config.toml
d_model = 256
norm = "rmsnorm"
positions = "rope"
rope_fraction = 1.0
bias = "none"
init = "normal"
init_std_down = 0.0
beta2 = 0.98
lr_head = 0.00894
decay_shape = "pow"
batch_tokens = [65536, 131072, 262144]
seq_len = 512
doc_mask = true
train_tokens = 429500000
steps = 3365
Each number is 128 + 24 x the weight over its row's rms, rounded and kept within 0 to 255. Layers, rows and columns count from 0. Numbers have three digits each. The size before them is the row's rms in percent of the matrix's.

# up: layer 9 MLP up, 704x256, rms 0.0412, rows 329-363, columns 0-127
# down: layer 9 MLP down (transposed), 704x256, rms 0.0399, rows 329-363, columns 0-127
# gate: layer 9 MLP gate, 704x256, rms 0.0413, rows 330-364, columns 0-127
up329 090:151129086149153138114205119145145114141115151117109072104099120103143127107155109165122122119123104133091133170124127156132131121101122078132114150148130151108130122128171185123134126120077122128113134161149133104110131160153111106121085102116117157148119121093146096127119101107147153072123101127173165123124084111134149116155106148137074130100121146149110118175138145128114155092100
down329 090:106126158117125135157072091135119128115138098130149178121153146135115108111140132119108121131104148147150116082100119117125116135148123189131128107119121103145110117139112098113115114121161103152143108100127125092139132126146153152107133151157158114119197153165106183141130145106164093146109153089077093116152117126103143142129103116108158158157136151092131120074102114120146127166137
gate330 099:180113115158145160155112140156191135097120127107102085123070190128105142111135129159164142150141114155151125165094123123151142082131127137134149134135137136119112149099125120144121126185184138121091135101107123086121148086149167097144133110131123145138151167129119097150120127107127143192106152109114114129130123118089131130113127093136143126097171110157126162121124125096124106140146
up330 098:122103151153109095103102149143147127152103121094111144114141097172115146148145157171127147123102098128116115173130142083108159116106147139144122106108138144099198099129078144157136098155155077151113114136105125090128096173137105131121104118143147137134156147145114146137136145098136088135130105137165096134140146142093145130111141140115143152126091101121143115116166124110118127115165
down330 100:113127128115125107116141119112075092115139112089118148176188165139129107147131125159102123127128111120154130134100110113146153154124120156114156112082105136104115147154152092090125118092141082130151123120102116125144089165122148142163136134139122099154014093141093119110123110105130106167145114109162082122125121170154127150141125130113146210169116135092132073131106103125117151162139
gate331 107:157112153121131154115154140115185108124123145162154172094132156119137137114121079101119110099104121133074173154159164141133119110123142142104132171131127112124130087127164103098093141116063163110148155137083110099122166108130122132144124113143115179131152079118133137146140106181151125127145129094164165124124103119150154088132158076119119105071128157118107142120087075135106115128137
up331 101:151116139130114161113167108118144136123105132130095097109155106135154101196148140135121149134122136112109157164100133125120123082140143125118157113141130140120129103103103167132124120174161110138135103109110154129143094126152136113062136147116136085150124122114125140124143135121168119139102139131132145153107134167123123132158130105150079138163133113137092156114159155161102123140093
down331 101:143126150103148172130104130135120099112149133191154100153123136126113137130097117096125138136097136128143149123141110136120117140092096129135111119127121138165151121128108091138087102133101152134184138111122092105129125130089123122135098090153100167091161102142131167134068153182160128072144131110130156136135120116145129147162171086118176112092129163103137111128137108127125172114110
gate332 095:122139123109155176128112101096162121112110136127134110163117166109110122147117137089126186099144117141108124123114155144121143102123102151125159114181130114110135138138157111122130149117127137131146092129133125128103150162100102154094147141158168163137177110099112109190106105138122118137114126130080157113081127143085175104149139094135119089085145127138103156143123121165136111127123
up332 095:170186144108118100104154155134124113119111155136101129109093126118157148158115152126084135138124131114103141160128101139131149101136116095129163106171102161140108144130113123136094107121110147116125142138094088116078133136112104120166104127103101107168138132102144159152127102140168154137118122105163110096083119117118106114138112142114095141117143080112141167152165154108130145170122
down332 098:128147114146148134117071148117157108145128139126156157147110126105111138099127091084092173130136099102125141119127148165120099136137135119119170095168065107134127129112139129126112092128113118179121056157103132117120132144074125118126138080145159150121187105138170131127144088135140145135166089111087168143128145175143091113122146096154099109140109110109098152153133150115146123097122
gate333 098:157140091128115143115128092106130117128091092122112125094101096137124128121138110116134113144098147146100135145106143143131135104126145103090106103139134138146149101136117128126088152113115145108126137097158151134132151168088116148089143115157135088145134109114129095190127097152138175110105121125097110087181145112107136077152142147128148117085175103118106152119117121146094144109101
up333 105:153092158086136122134161104158144173115129115104117102109105132087100108143098116092096120133144124125101112174123121192145112143133212158125122150118132120124083095133131099145119127144117132143146158118105159093161113104166087128123107119136133113147132135132101121165136134130136166108137120114174102132124164147110132127132132126127134139105147118155160168098082121136126145117153
down333 106:133089161149194145169198127161096112117118107126114136118129148112106113133134154078089160098153126108114108119150138141139131172127108155167163169132146145142096101115173090116119121124148147118148179130148140132147116137179113115151111101099091112160116154116117117140144110113103128073143185129093148139167155131133135108103164115146119159099096099140143197121105151139169129130130
gate334 090:116159103126107148128116092108079124151123184132137161143143129095137134116134065152125141136104176122130165191125165107085128142118140147152073157092134149143164103098136146132120096144130140106109140108168152148116163124133140108072127166183099120111164106141131116148146107130121149101150117133058148119116143148105128106168130125128116136115148106158152139138097132134073128124125
up334 092:135115147101154166124108147110180143154108173114104098063141095133187106136090113085131124114173094106119163116123149098160207143103135083124115144169128113164109155133159131140142136125089097118086094144122086141125154112148102119131102135123134154163096123088135153120147100139148117184113139115116155160108132130130118141122126134123146111128124131114128138156111120128138117129071
down334 090:152122127134093109134141137121141122093129116117152105156143147151121116161136139116157151099150124109145109136113115154127129135142064153124142094097133082110127124118150101119107149125160121090159139102110137124147084168170075139158135153095136116078043155133165124122103147168141150123080135105131120086105128137166162120164124113061132121130108136123082099124112066153166144116144
gate335 098:112137139163126177159093055136170135139128148124113100146135138124127089124125127138116107136103128111135118129147141128124149129138136132123089152122161130136169121128111151194102157094116105146154126132174131133108139125133107095156133138140171152171147094105128108138133168081086141116092151107132132155133145099116127134114079113169177117124155125121098191119154115153142123118134
up335 099:096106102125125115137111087122134168164128129129098123107107145093097135155137142115107132129107142105057126111127111152169115133125170103137145183145090135152101140127131147161083123160158116126138094131148136098127148125115114123104138159135128136141151143130134134138136111137154148115125173117106091145134126058124137168111095126125090093105146126119111139083165165120116125156120
down335 099:130132126124119128132098088125073133102066124163150143125121125115126123083123114097110101132135125083139146109147113172084120143125075122138134142092102160092144109089107088136109108156124117118148164113152090121117117111101059150126113089155172144167070170125124120130132165129158128111098117172117104101135147113128115154112108130118139143105143113104128135144133100142113107102080
gate336 100:162170123112143158134146114142075129161146127128111103142114106126132099147106115129111128143087119165122112127111137095078100148130113173106136167096119131146141084098071189142104141098140145127119143176105073146119132115129136159144152130122150119133127096150134142161153102144112095084134131157098137122162141107121103161110131113091141121143109187174144139173139134126159139167137
up336 099:115153142123165137129150158135133148113129080109104086123123138113133153120162120130130140107132147090178074152089125132129100100147159135131099188154133100152138098167113171191161132122154130104119105117198136126122096129130138152162113097110154080129132144090104143155129145084121115169127172124119101126099154139124162135151078131131153131163153148130122114080103140120141141100135
down336 098:147132157104092108142129121111164123118125126128157093107169150090131149122134117131162140141093127116123143144182127125134175098142109136134144074103137094162082128117167097102127142144133110103128114129111151106135166154147117115097075123114094097107140111158132101126140119142108118184122140143124119138175123162142140099104133146166136160130156116145130104129107089155170098065105
gate337 098:134135110164109133136136126109059121152113187100085115119132125195112132140120116103122146140158114125082131123119116176114151130134110136169105134131173103170160137127130119152130085074126106139095143103141106109126095150134131143115133132135097110140159062146147113131124118106123125133140149145131090121153140114098101101107122141152150154106122104138107164087111154112094114160170
up337 096:167151121167081149084130094110146114104147136102194135113103158153119171131113146150124125130149143145146104119103140125136163131114086138155111141135138118109083107156161167163125053125146165114151154147113133134104126122142105128116126123097149120129117077093088156118149120109146117165106136127141159113128104109140136124119150134104095125136154116143090171156125128106128118149116
down337 099:124143144119105152161129141110113134153105134150138186120123134162085135196125084114090133138134098110095140074156146108146128162155155148152143086138112137152131151133109145111125118149118102119124148131116111111119105114158139155116152085128115108171136122156092112092129107119120143145158171121067104163176087109107137100122113122104136139096128164120123149106110136130147106130163
gate338 109:174151111109086158134110138129112127114089092109156098154115161137139132125112091127110148132111127082105129114151113129157124146169141158113106132106114131134186147090135139153134106139107127112120161143126120122105165105113135141153139096096084134135150118105154099116138118097154099161109138103102129127132143147132136161142103146126169120104135127150133138120089127122127112117157
up338 105:122156159125079131150094093134138150152147131102138158116086116106137156139091124136193095161134168158141132102132106150178133153130149139121109130118107123166146126114103114116153140182077179162157140158125101145136158110123132104124158146102142090157126119105100099111150114123106129133168128117127123093123141068120122122092136156107114131122131142153127127121112117135129094155113
down338 105:141114104132142110132150128089164090106134156130122106187108145133125120136114084154083109161141118108164113110128125110150129183075162147122073133140154139101124131128100133118136073093112118128118189134142138112128181108142137111190131110124088094149087103140129133167160127163122105139093165129156112140167143082150131148143143116138113120102107109110149160145094124126130114141140
gate339 103:121127137137138148145134151137108090060134135136140090164142118138102120143089128127127129097185157101124093116125076138119181153124152120104134144099128149173137167133095140134106089151163124154141103131144167131123134113116143130155156104152136167154165117135150162133176146084121133100154070125102076185158114117135146115163131123139152125117122181124126180134148183138146115121170
up339 103:114134126119111150149105130161143169129150088120146123135139104174106104137122117139138116163149141152127151147137094122120127128113138177129098173142131148136134117103146131096115133121130109145126172125134089116179108103136144108100121140144168126094112102072125139144159162138084142155117094113159154137101137146127118120135115123106124086099143182140114133111155115126139171135119
down339 102:164151133163134076136120145145155140105113095124128140111117108138168082156104163154107142134120100131144167163128130137098147107133160118143131177144147127106136115123125102116107093143108110142119122151188157173143127124120146113124112130087111112139151139132169106107095133167149120097147106114132158075127082127096138145101167155141108102128093135151156121165143125153114124134138
gate340 098:146143160133129117154128116112114113165117153125113121107127112092144129144141102189128157124150085180122130125135117143118143128140123149138102152103084125103165118143100105153138126127108108141098114107094152100102146111136073112123142084101140077139142132168129122110139140138139114085110122140116128134150123161142128106091096142127161168118125131122127184096149136095109124104124
up340 098:161167139123102138133161161140143115092145128142152119125125120154103121102148136097130131144121077138137165186129127135106169111092144136142143121106141148139108169152108130152150113103125109134118114122185130131153151129149116165130075118138081155177140097087156132120114140142110118134155109106141097137123121136172144104120140165124129107131133125119141133173140110132114132100135
down340 101:120137133095119162142133100143094116120136079162138121103147125125159130108151129107148136122141144182126094118142147115147125146120111109129131139085106137163121132121085085090136142141113110079110094174137152126125157107147143107111132140129174099095161128136131080105151105136129148126152133129129081140160086125152100166116135132100136142169157109178161185096153150133106103075153
gate341 096:105151107107166119122124124153094095144102120100132152188132100137101145121151119113133183125105149165130103076156132135137105151137125191105102100117168127163133148155108139133127107105092152125122158154112103150096132122117154119159151131149120098107187120122125130110135124130152109115117133142106100124124125123126125132149112133143181130122135095164097118122152167130090106108109
up341 093:098113117133160141115101143127132086127123068126097090138117124131166149127135158127136174099098142146106140133102140147116100134150151108118168158142112130129094121125145139149129142131129154152129100194173105128116097154098092166136081094142107134148086139105100129124093100134182106107106103136109130131129103118096131130131122095101114112167113129150147140127076142135133103085104
down341 093:109093090119157097097093097134141162091131100103124152123120155132158121138172135113161130111186136132142146120165118135148133126142121112163138125123129117095112155116102122159101149126130125179091147147154133138124157101164075113106108144128158157157142104144148123150146139121151139140136143090141067158154128091111159130073126130130134114120135133143138096091154127127116140110151
gate342 112:142168085137138153112095122120129129092105133087127127126138163138140105077147134099113115141145142138128117109158129132113152128103074159088133139110154144131115145132151115202115117143142140125148083165120180142107097085095073128158090074108132120139164155159124113144133143114141083120160145117120123123155085100104114109114134132058145109090115140144167124092115108124102121127117
up342 108:117133161107151171123100146119091111116124122142114118152152164117118153150112126118101087072134169133137134116146155134130110111169143102147159135120128134127161115099103150152078088130128106140087159169155117125108148172136096102121123123156127133122123131138172133091126144119126166107185113092154137164120116143179152136129143140072117142141174163148168127126172139157125151120165
down342 109:075162129140110142113135148136137160140115132129129115130110093114108134168130124114161128131151129109134125114151141134161117104149164133154109139100101124119104105119062082100149152152089147113153167116133110115114124121156176106118144131120180090138092139143105083128149107132061151090120107100083142105165160135171132113117128107155135157137128108130105109142164140148113167120133
gate343 101:128109114105156140121125081125101136147128107152099077149096095145165108135122126152107140140086162163144139151166121103121128122130162114156095109150122165123186144133152145131152095149102148116134130135123109137088139145117094112116110115128152139122142153122103071159129098128134103140103101138118140144103156142120093118143094143160140107116091179156103122170176102107130113115116
up343 097:142134150103121147155117135100147154114107081144121129139137143112092132125097119101124155140142140124129188119151140163060148149117116123140124100171140139134119163145175142169051093141152149109098111142102155169125134165115115146145151136144125139092146098125111102088100123165084155102196101154102151096128123155135139122164123136166144119095139093150118133103123148162122125133152
down343 099:151132093101103104169171126145126162143139113118119109113075112175168151133137129179108124178124151147158111170097109145155127112118111110133149125135087143116127165121106168138138139117097137094126166106086101137107165110156121142104124164096138067152172166101114141100166136131173096161090137122159089116123088059116108132116152151152134114113130154088140150175136120165108122140111
gate344 095:121124117148157113123133129134098133149123150089109160121068120089133131127150109150111118122125157169087112118153142182103139142116104107169116115162134134112146131134096123151114115131109155103098164126132141126085121104108115099131126145092146119127166089124173154120180094101153079098094116144159141090094138154138120080186133101151124123149133118124123111098125133127126086131137
up344 097:137150146151105132130122139099153157087153137137120089132126152134136159123127124126121161116178118168158098133150142115095150148145107151184149127146176128149118149093163155133164117153130179154137107135130136142115115145126093169124109109188146185172129135107104103137130132108109111121148111102131133137133124161084166140151142121147123120127101133139108108127112106151140166157132
down344 094:139169091103144082137104140123096112117113114150139136120046077095140097175121097164102150148116143124111144137167156125118108142118123134120112121156142110130102116132168130123109140162102087119142124111127127128107130135098099117098131141100168140140159128153148146150163129125134107083128123147112118144110132135148123109129114117096134152177122131147137114089121123134127097080096
gate345 104:140137149143132157102155134132117087121094115139116154144104095138132143137131184163098120110147147121120136117134116094124098148103089124119142146112134125136166143157087125096087160101145151134185159123115161123101157169139052098117151160149105130107153150175146120165156146115154154102109156100124146125134158133091122077085125135109130126115123131168150161109115151140084118107132
up345 101:097111116161155134129093126123103144135130128153147160108145162143122177105071108115142082115137121109167171109135117097148148151122079083089088133108094081174130143130132133129121142142114119091153136117136128148133153137157108123119116133137133090135131093074096121137110110092132161164125161134074127156167077097122134171138128133120142130129145149173141113116115138131130131061145
down345 102:154116141141163128158143103124132108119119083121107161138149118163153129096126106202114162151147182108146120134151145100153181182115105122114090122088132122133134082098136151117118104093118103168140107108088174090139126127183120155174144133091134154114137117082108144106106144101195112148122089144168162104153118110112109085092118131117133132150142141164129147088114098087170122128159
gate346 094:139136114130137135146146150166123105135156098101125142127093117154121143084128129165144125147105144160094134109114135153100081115130139126132107140109140076135152121117139156109180133126147164125135134158175085128102114146108171153146148117147102157114109157103139142138152149133122132122120166138146071166113091095129142135121115123141161168103110141120157141112116123139121152124161
up346 089:199128118120073151167173107094137109142114154149105057115165111162116093139147129136119128156117133133095076154119145128090114144098115150148109149106141094105121163120148153113094085126096101110151148130107100135160127137124157117136142110141112108117124081114141103141116113150157129164136128139139138164129092114147123132109142112110118124147108139143165124150156135130113130119139
down346 093:066153092121121125098098123133122138124196126094138143131142130119145130120138140117200129096180102147150169117133146128143131123135120121098121107130123112178147110143156109153137153129132139149072114096157142125151115130124140141158155132096141164096061150150118144118135130127105112146128150097122088111163157153106115114141127107124113095152146114134080118141130097163105093096119
gate347 101:102148127122139114148141106063087158137080120128135123086125125119131148086113122114070137125155138134152154147114119107127099171138114131133164105138139137130134092107167140132133106100133136101108132127120141093099189144108153177159141122116136091150163123104156136137120109122138125112144108158089158160147126178100116119118097084115112134164146165180097135105133152151098123168142
up347 106:127143108114123129161123116126135146156115103163088120171107140142119138115124112175149182134083172165171111128115097096113128137109130158111117125082126117158108114153147099087107080180145105116158154112104106094141122117125114095075101124137183090117118086130083130142128152127144121108133125160122143117082156114132090141099119103180146101101144116125158109140146129162120126100141
down347 105:118142176112196111125113105149161131146116129113086164106164123146143099105112109141107124109124119125117141157112150128100139106175110130139163192099127078122072106166140130164143134134170116119097094099153129171124156161116140099112142160145129128105179165147133160121107153103077110146169136153105132111147158109136095123136113171129117118106104100184087137083141161144173146192119
gate348 082:138139101161137119105094123136164121088130158069133108121103188129152116161123108165113109083135136129109135109115182102126113160068139141110138123119093094124166107130133215159129088149101131088147165115134121099125119115121093148055172121115097127157143123079150116174143118112107109127141126086087113103139131097146097127107099131119138116145103117149113126125105095153131138126103
up348 086:147121089150113103139109136117137125124143118116099121106132117101179119175110104157151110140135122102138114092123137101118106114165130170138143085117120116139147114164146180143186124164157145127139148078159113144176079125177113114058157111131137133107102084108125137117140138154093115102103120112101130126161103136153147118141129149115082123133119112106101123110129184106075151124125
down348 091:098133155073097125107164135144135147135109098146130130130162091138131149108126132091123124151117096126114099152097099129152134138174090111141142130135136139142103125129156069115149148120190125132138086094146106153167140102184139109137131117154168111110027121157115087084128139176117110114112149131159145165150111134141130108147125149150108162106137154120112131136122147121087127150160
gate349 095:182121130145144120151155090162066112150100128133098160131078104130147183129104114123090116093070143098141127137114152096143121173176152131083101176079150082186144100129136170107125121108138152109134138103116093126106171158143156149120143144135115167106132118128145154106105151115110147127135147133106094120098128108153143179139127097146185108135121113129126103113131103148091125131121
up349 095:150156134153126112166114139107123149109150150145112119123151130142149153128153135181115138124116116122146133123133113161125139113169113141109139131181150155161119080161109148191137096138118141120103078152148138109161096116100148110157072082108110121152112120153142139113157147124100093100145130155143160155103115128074096151154157155134177145152152111106114115094132193150148097141138
down349 098:094112130123150108134131185126126120083173124164155122102145186125119101127114128116133103127142117126157125136155131129106139090111155076122145107121076114160106151154142126086165129117116176143100115162153155118117117084147130132121132107144120107173178175164094103133158086113117151092145138122141131149101145091111170132153106104153133125151109176131095148127126122149116124114130
gate350 110:116129093138126098145118122162088151145106147096120109121101139141153077094125085147088124136106147113129121166094119140164144138093126136120080133170163101153144162141172136124140130111108124125143116120096178120098167140092120137149137126111134115156117126085152121130114136137112143115111130082114117149131115086109111130088096106139206079091133177187117149112129110151109108125142
up350 109:142139185077138144119143115123156177113125098100107116137161150072135149136126105113141116102158109115120139145118160067112158074094107114137145189107088114145130082088128130144135124123110134108144122125145120125087126087133133115128104126092128098130119134154102131142120131089117123132102156150118116086142141104113103152135144158132122130127127161119169152137129110119158089142091
down350 111:098135115164124166180161152107125132143137092112128102141115148147129103137149117103094142131169119193127118131127141128149147126106121120128105150159086126109119170134079113152128129131100126174158142141179119142103102135085130134116154101106114121118104081110112104130096121103151178104107130148110076126128152135146164110101138178148100117094144123104093146114147152168138084135156
gate351 107:106101124143143106146136160083056125108115119142136131120083130158139160125158098092147161110137088084140116122166123164083136144095140165126148129092109091158175105147171158154111122127117120106195151096131100100112131171085128161124132096115115106125152105115131112098122127120127117109123109128082118100137126133120140148141103098084142137114142142163158134107154091151128073116089
up351 106:088114160117115093142147139111157154107127103149150141109121097123088108088126115118092170103117179106130135128126108121101092159152129138143115129128151128112133109154099098132141149145162132136166165122116116134127071161121084150150118151100135098107154107158116150129115134102161145137118133155126118094150129174176133162132109123078137130103129099100201145107114144140185146092116
down351 101:090094107117116162142166108119127142137133117111141118132136108107116110117107128125115122086117144091124114084141104106137134144119175116113134154194126087126123080137135129113086118077121145153164152106122090110117104153138109119098109132119165103141101114156147111099167076100122125090090098134128118122134107143104109152154106115120127129050117129125101128141136117154117117089108
gate352 092:137146126143108172104154145120123052123117160112106105138115165113111142146133130074129138117087133133113183104156117071188166152112115128084125148136151147148161159095116152187114139146094157138137124126119124078086163134094128154099145145129078142133148147139141072152170112129141145164111124115132152108070115122130100131117152106139130139135123117182096182137155110155113083155132
up352 099:141162117135100154124129135125133102166136104132112131135101155064160131152124116088136165117116168115105141108128104104164129124130106115121092093152135158098114186142115155107142171151133150174075097107146130126135137116125145149120118123137131119094106101110117100146117149119152147156114137130131161105122123141089107147101170098121095119122096094141091158182167138101120137161100
down352 101:145122107127107143147127161126154124139091102132105106135107132092125116149111122118153117147151156111127127123113124180168113135107126120141134075141124086080103153162080147088124138101165123132098113131165157174168085125100139153142134073144151084098111089158085151142107154107118125134149140128130089140145147131162116077122174106101104152132112103081156126140176150099107138120153
gate353 099:099139150160149143121154176177142124108112090121149090112143134146115144084155163128151122132167135125170114082135115128132083127139096183146145145128150078142136110093150128135150125115161143122122159138167138114169192117086148136170147118158134131118185119131118119113131142102120135136149144121128101145143101123117122135126143110131144140096133142131133112095128173120137120127125
up353 094:161153147172130129115118148128164117074166123149129118133133118164118182064130127085126112133124156132093173093108145113134128095120127099109132118133162110160123160120127117146130200155110125165103136144112144097159133174159116172141135127086158141134125130113132088132128103163104100134126164117164139150128162138115109159108163094134089110091139183147119128146117141139153145149172
down353 097:151134119103174126125139078126116141137123158115097147116167124151088112172105135192148159146122137156161130131157129112103175157114103143143121131113090140123124113118106105114148092102164125095125135125075129153132137109118107150079141153126098126149117138141097144137095136125153135128127095128116130120140094127111148122166122139132169164126161133112168119120118140168117121143073
gate354 103:159161165180116135069124138098097095078124173159134067134175111138123125174087122135101116118157144135110120131134145105136143187070141107116113095162081099116118163124137103183136123109143099160114119156081123144119140124117106114119133134141169136171138115123165105095154131142160107131114128132108159157169113170119109132123166180143125146128104139155124138147103141145127138131163
up354 102:121133130108102112130139176103122080122120169144145130152125115099123156137163127145157129096150160150148145101168123105119097137106135143105120151130135123138173142126065116158108131099166112130091093138150173125126140119150108157159112156123128090124152144130109156119126104107094129119106128142120089143129090136110099122103113135143107171154127110148109119197125146086107091117108
down354 101:116147129089122130115126127132099121147136096136134131147138169142169186126118129074175101130162127111125157105095127116120155136123111149106127112116139139118177096075177152187165113146144126102150094150121151104143108099154090114109117172138132118141123111143138142139139142135135179129137130102091143122168141141113112137147134163123130155122196149156123119128118153168132106117115
gate355 099:141091099119111157148146119149139084115142174142097091121123103082122166147145126129104118104109164193164124124146163132119164147125145102165133100160154145115176106130167124139118066104116176115114115144124111101111151167116131107126086078101156111157144125091114108116135141188132143112132106127113130145097153144124115094134147084146097108140079106152159128135152145182105113107161
up355 100:131116112126122139163127137085113155132124140109148091153125148140133142123139127126120141144139127101086114114112142164130122139097121112113158123099129140125094128110108134154076126095122146108110118073118175143043134128097158127159141154107157090126127114111136102114137152131100119155128108133095146097090114155154117132169120137110117118133125107106084127119111149101172137151080
down355 096:125106130147113145107101174131116122117141111145149130105156169094099108134139142165081147104126146123156136136096151152123078096100159108178076119140130112130122131167109131124139110160097126116131102162125146146118152106083135109096081138123128129132184133162127092090130134124127146114125114150102156108195119112113141136133139176160128148133102126136142100162088090131124122134161
gate356 102:167129125163140137136147114123100095164094097165092111162120077178141127096131110132136183168084152107133086171096123128119114147144144132139136145142144125156155105149121146136128151102121158139136118133150144129099154167140139181111138108106110156162152131128112097149160136169127088128105078142139145127126160127107127126146107135118137087108124133150103138124139091103133116167177
up356 095:116138155115141130117114135126106136147165130083136178139139167101097101190085117112123112094121101122132150118114129094138122143147129119147119092115102129147094128135104158115083147107182113106121174108098115152123132140127138181176137142147089135135144153110087144097169141117137116113129123126114161074135132147110122105135123090120133112125095119113139133114119146090117101159085
down356 098:132106135125161146133107153147068141113130124126120127147124122116157135130159148147078100136088124130097096111109132127169135126119134077162107113134141183124135159132134120079145129114114117101108090090143139112131159142144115135105142133144116133144133092101142115117121174097094150151136112159121129166142153119105158094185178147148118096106131126086175132144121155111106128135156
gate357 103:158095137142151149138167094105074111168066119123111126138106139108143138143144158118119099125084146118127153137131132139132139111125115121137123141132136112139103108153159149111083087084101104104147095129102117152096141139089164136131123106092133125135131101150138151110121106106149145103135128155122128112107110118132101121143101133117124175150087124153130142133164110178116085177112
up357 103:104162125117155149140114147094112159109142118127118126152131117158136153165114116149106160152136126108126116136055140121145128101152125115106130152102121129153155159132069176166103119121151116139129148142170129152126130134123123141157125115141113157126120142092111122135137156132126120115146119124084170126125132149174146115114091174161146098146140109131162155145127164117155158096125
down357 109:153122132150088087105127166134129153098121161155160110107176072159128102100117104085130165165144130096146108102173128101126127156132155133089119116121141153085153093093101115129166141175166139118112171112140124126123103148197106152085117163130126178132104141132127149149142149130141155105129122137097168139127145131122167133180067133148149118131118127099149139142096112150117177076163
gate358 102:111154111091152144119115165141119112091131135082109137146100160101121134101112108100143138111107074182156147140147115112169142116151141131101129109116108110116108145086168102110125074162129154130157106121111079082074121131137133143134128153142097132112128113115122097144113081127132143111135098092108140096113109084107194177145136138140136123125129096130092134138134109178110117132139
up358 100:119137114119115152095138146116119102101102058132140130123124133130129150127151159164115179105106130121118111111109103125093121133205141114142123099122138146164157139113110141140130115107159144164098134182118109131106124154125127144145077095175184153151131139093133137155108153108102146139190120160125126149119109127138142142136151142129113085113128091135148140156151111146139131167135
down358 102:166118139113133098147156124135112127128082077124160145156129124149134130145126132126196150134118089135092123150121111123095111157141133128091151131117114103149130144156114107184065152147105128114125097152113143132117158122149161130133128112134104110139119111144107136156119112143078104083162062146168148139075113128143149184177130116109120092115129099129137148123163120069120090113144
gate359 098:080170142132106131123130120133120125113111094123110099112157164142126137129094121125122160106105117133116133110180098109105136136151098153115138138108090149166156155121145158162152135117133175135080127180170091124125123133195108171184133189142115154147131122101138114161087106128155099112130169135085131122186146083109124134153140164100157088158130148160119164150170142165112166130131
up359 100:111114116138122101097126126183196119094149144137118091120149150095141070125156117128127136089148103115133182115162144147134113083127148126120106161114105117104121117126139096145160152157166146141162108147121141124158130121121172170121094119110150144094121116137141150147147167130125158139152098129164131150105100150081146107171114151078141126086103124139115139163123109154113154091164
down359 099:130159147107129117154109152123134143160107101132126141115137134121124154138119139135100145143134069107102092139170130132096140157129148122146127163148152125150153177130149167109135167093117096098119092182116148125122097154101121098085106100191132119106184114089132138104135122134081114132154106157123172106115105156121099094125163137124159186126112114082112144134141129154126154153145
gate360 084:135075113134125140129087128138131098112143129091134160146146123139131117121188103076160101113087133156139115122112103165094114133168108140078157099108126086101122123148136142098105150115169156125114114111105120095126105137133153183115101114114120139145168108086131134136100142126100126154140109135133159124126170100108123098120122092113179088094128118135115096168111147147152131140136
up360 085:158100148138134119144153122116109117160131123163105123157100165163108111103125088101149093144143140148106138171088140129103157145116099102121099114119103104127138179123127081147131115092124113097110100102176111132158140104131136108121131121127118130137093130122152145133124134103084130175090131174116155127109156105107143130135081149124103126120157126127122101153166153123159083130087
down360 079:123092165093106120119096097116174118115128090124147144124155143120127062110152154141153111123142144087151096106149133162129127117134121171082155127146140097069136095153151095105094135151156137139114161147101138098140148128152107114151178162130176116118155129067105128147150143117147113123097128084148119093137119117123143109131170125140150098109082130158118132121100130135126163106116
gate361 098:159156156118088127146153118173154121082148132107143125152082135166173123159131093121097146129155113153143124111136140158093161128178075138130092140133104090133102124133129106147169125127173128135169136114137181111144137119153144144152130087148124141098138111147136106117099150109090114167092172102145109108129085130132137157125121128113189137111145124158103141144116123125126121098100
up361 098:119179142156079151130140117098136143134114114132132073125183148101117098132156096103149154125099098128128121117124066103156148116162151084126085082102128116122125152137124118139103104118139123074140124079108097081139101118125154134143151108103075117121168143123121093150158122127126104123120108141099131138147113130133184111133147148124163159099145141107070128114146120143123147155122
down361 100:109109140108122146117106091138128098140166113113112132115137156123126130143165153131152101084138161116127134065137162147108184146136146118102082117126131139137141107152186094107141110113176086104133129147082137077160151135083133157106150167116179138114113126091076133111137129137099147111159113156132117161145118140114116182146139094129086127153123145118110093140135136123126134130129
gate362 109:140150113151146091133140124155117138167080124119128127128138119138097100095142129173091166093109176120140146165130153111165153144094144096094147131115143172154180174143146151123088137116142120115159122140107128142133122156121152167100155138150149087106182119112174099149156069123117109144119128127119104136092127103099089125139128110094107085123152127107127162128152090168136097153143
up362 109:125127159135117118143093120105076131119121178117168122164133133115106119121159075087141155116135141104091121162120128153124152141105133108119167180143068114121131087094140140130106173146134137117117103144138127096154121084114181095156097122166104127152117124123111086134128103143123134141170122131142111118150133095130161112139120147161123168146070170094179167130108169121127095147122
down362 110:144161131126097143140162123112150143135070105107129144130118111152141120104110124109145138150133141146163113132123124102193153149144118139096103138123107149156128127140119137129084090104116143092151160152155115152161145144105095111106150134130112160084129196130102151097133142086104138093158182116164105136122091117141119143118148122133125138107161087097098127125098121132146104101130
gate363 097:117086157099118141100131088096075138172104120148114141147119116134176129158115136118102144133123098122109158152140145142144142189136154104096134137107139137179125137142172130116128138133139114111119139136131141163066137168142115138131120190109132146157136137116138145119139133091139153133113139090060096103131135105138126146205114170154155086176116130142118106104142105153143096148137
up363 100:172106088128106128126137121121163145132125144143068144143113135129119096137128127146130141182094151149105084140147189109128151180118152152144123163127129086153114123113096124152107124146124156116156104139138170116123104118114112125116162133129151163126131104156127120097128143146087149103141143163135143136119156145141131113139144122143138070120134088131148146160149175138131152146125
down363 100:139122147094147117089146124152110113142159147119131127131073157150113158160118105117145140138141078144166150158149107137113158170111117094110122132090141119193153130143134120156115137141139150092138136090106137132123099126147102084158122168083110118190148164173109134100130151102143167078118100122133097121180137123145151130151152112148128129122129118151142168101134146136123163068114
gate364 098:187133116205110142099124112113116091123137138140154106160134122102164100136152165137134127123124167161078130112133131134133170136091172098129168157146121103118148149136059170133113138121124110129102132125135104145100167133165127116167082125164090140114175116074139074116147102149159136105118091121115138142113098114169158106150128119104142174100101127157106100096121171125154147148151